python train.py --n_layer=16 --d_model=160 --n_head=2 --n_kv_head=2 --head_dim=64 --d_mlp=448 --vocab_size=8192 --activation="swiglu" --norm="rmsnorm" --norm_place="pre" --norm_eps=1e-05 --positions="rope" --rope_base=10000.0 --rope_fraction=1.0 --qk_norm=false --attn_scale=0.125 --bias="none" --tie_embeddings=false --parallel_block=false --init="normal" --init_std_qkv=0.0463 --init_std_o=0.0 --init_std_up=0.0463 --init_std_down=0.0 --optimizer="adam_variant" --lr=0.00202 --lr_mult_up=1.24 --beta1=0.9 --beta2=0.95 --lr_head=0.00805 --grad_clip=1.0 --warmup_steps=398 --schedule="wsd" --decay_fraction=0.819 --decay_shape="sqrt" --final_lr_fraction=0.1 --batch_tokens=32768 --seq_len=2048 --doc_mask=true --train_tokens=172300000 --steps=5259 --dataset="wikipedia_en"
Each number is 500 + 40 x the weight over its row's rms, rounded and kept within 0 to 999. Layers, rows and columns count from 0. Numbers have three digits each. The size before them is the row's rms in percent of the matrix's.

# layer 13 attention query, 128x160, rms 0.0618, rows 0-16, columns 0-159
087:464486468534534515459488558627537483466499497501485502499463478464529506481500534497468500492496497482479480532475521490433504566516530552543417484473589509476497576505464485488523568507489485534571430495461532506528480500582506421525422462501430555463507501542463566491426501506513471474590524473536505521562538529490494522483425531392497495519558556417494459512462474457557541544514517454449534571508515561539476499590498474484550426486557477471544536485507475499527497430517496
050:539577463469485510459524469476521515533598534537480580497479482494468530547483507508567470491455499498542461495581471566499479500478520496516518483408501537561489376522587478437506489419464478538478552536561469498464502488455525483459559537550550426504453492541540467532580518448534452528466535574464478539493518548510517487452567443548497520461458510495514571454478495527511480491495509477521551430449491450461526430407482515521455496515456433500470446512536489480505531485541510
081:571521537443472503553511443423482520558516528533510521537562545525484516563490459465570486515495509511483504504502468535522536463483469434471571478509446535555496463482522500438517420480510479480413578510533440505466508494419496599469577494526563479488469517484521452533583510491476472499423498553482477530469475478523468487495574470603519551509409465540529558482522497546483462498475469508500509435489472468462535489413486492515446591534396451522478463532498515504463505516496488
048:577531483476451518449470526485538457525556490458585530545555490517478480501509497462540488509518476527565567542493510489496521498512461407497567522551383517477494418453458493433511462540446507495510538523521504408503487396428425585481491523484517469500482527440496469411490494510502499467534494485493517432527486440478538524476570527553518514481450554503520527518488484508470463503474507492490495448532481525479504492497491460578424617512443440502447492528494500589434492518480514
048:481590521538464475459447497498489495598510459496554522545553478572469501552535419417545522515516493505506548505465460473486543496427463442530582521529477499470437489484471513412471447537463537425481581491534482493531503383433402541435535523541500495544517513415508503524479479518517474458525476487468522470550489473479501491495552468558546479505455545493522538521521468484495463460469528481476503443499513499454489509442498481522485585497413530536537479542498469479495487512592430
058:466472496536473524506480561472476482472532390417606498533454469559481446487578477454421459450453483465502529496540520494526499523534493496476531549487523526465531542454420501545509529504388511489518517513518503492563471491564460469523462513498468491450607472427495481478380467548503484468581483414553503512546523473454434527516505525516500465489537465411517464526466489432539541503482514492458500574518517518463506443543481500542510506464554497469440515502497564502482463494486506
074:579464497455506523491522479409516482506505573534436526529584519483505527510478514482530524558516503499561514473487475487453499487451471495502541447506436534496544465513600507472488460468539465480440512491553470497429535536422534560474558525532538420537399512565523507505638467438505512555429535580437506491459481533507541504520541505523482520497416475529505543459527481559477476512507461466569495487487501496537507521432544524468459524584445529521505516469508496539481530538567489
075:456487528540542504490510560516508481482452475483500477481512510501554534457456535534486498531508540482466491526481511444468511525473483565525457516482593477442500552543466558504519604484485490523549433497456569548536505512522460469555379494474416535478495488508524561521402499484507549549584498492492464511595483501469548497428504546409501490526533539549482471475519521512539490532487532485505529562523500604529412540581528494506564490413514542532471511433508558483539493533470512
057:435551522542444477529532523574492499540530489475546473522374500505455522496525497482412492480482490457495488500477508569552499518497563547537515510509486464453444549472425525566489529444433495452508507501456554514493456505559472448543483488481517531458574478454525523475435461576519474448556576459570588536553519496525478533489446467451487505505563479442521467526475507475462540510524476504475528501493480522396601477506462462439507479475549472468544531527455493422473450496544514
080:431511550523418466522455504568455525518482423400499474451439519567547468546466501489470498500525532437476512511469517507479518471491545430509530524606591517471476561492434508476535570456531462464488455430465488550503528482461500468527432473501431624466514519469533465480399451516447448521442473465576510575506452501514464485508538496494458492482521507489549478447507521487523482498524520463504541494473490553495510503461523466489554558512538520583501542501517562474482503544507541
072:535517502432537504514590516441564523509451553565488482494591580491577465442465518523554504561524489524483507484517485501454505486509463521512488470496459539525531404538557521482535485477538484487465544472582485455488529506389508541491555510550520451475420520522474509542509518494552532557446522580438471440497497550542550495545482553520522482496432525503508567443530430544537471489487487512524438507494514451533413530484522551528487467483483545590500509467526541578451552506488508
066:476475512494508480485563522428534503481445487556471483480641520460541511503438522531510514575549483523501479503495471434446506496470481578486475504482533518490500501588557501523535519534517538528515478490547511524442560510432477582505530500575461462507431424547518512497455553509461521545478466516427469478448459501461534500507530540516516544506439500578475552454584518512614435470485523492494477551506532477516438520525492527527506547534444528550424474475512573522521570511505570
066:523506439495546496481593459474469485435498566493500554495504485442513511448431566515412508498460493562545497440518521565514464540590467603493524468465480494482550432554507507525499490466475490474512518563537544483534499561498427457507500478494462459488472474493490479544501501475570523517572548487493493436554552562536510479534425468495496479492527460428539485473438484513531491454544505590599483542543467432502472492493522553525429404524564518484484502478448515501497455477479460
079:528451503564478537482429505564498511536539446424471472507426518535449525517525466458478500430453442464500467529462503534523499505457490383553491531539497471499439571469455494522444500509485491485535498493462517469528411492611493450498518528436545537494560512417560489455501476548541509430521448483532501528513467519521509488542433474478490516483557559508547422552446497441452561519468521523480514466442485586447554453550501495450518519469488458481516515536486467421536458466530486
078:495506486497469480525469496475482484540431520507489420462506530468487482480455468471505564459514508485505465544412517509468541435505537469506530517563499521534434465527499503509466591501574473484423438438506527508419494477479533588511410512524425578497464525464536522443411505556451512576413558524471464526526451466505460557460458521424478558460491472551512482499527541538502493516488548466562560504514462469502437486502522467488527551485475574543520509533542544465466478566570514
069:419475559470458498509451558526426495577408474522509516453487461537528518518455527499454457514489484477448503528483534516486496418454590512474534552482544526468488462541503463529490496487508488515480517425509448501505560490465561454474504518445431554471510439484550539482462520486446480508489432539513487571468462537433425540544519487561518565558543529513448507463524522535575513562505536457425560483535538440479550505484477520475545553473498506481500512419538573522489492586533563
085:483500513425506457467530520483511568528481557503524541589607532497497508508479512589536483435506534545483503453551528502469449507548448529496518498416506526487463460550516518509523456415423528497528545543476580478416507522493496503490528498491497439566505468497482543554557477472487529511558494460564449425437502534496491479577441465508485523549469438464503564522488484510503498481468445565559514456517543531511552556573485490481450510472490595467490552548491452530506450417492509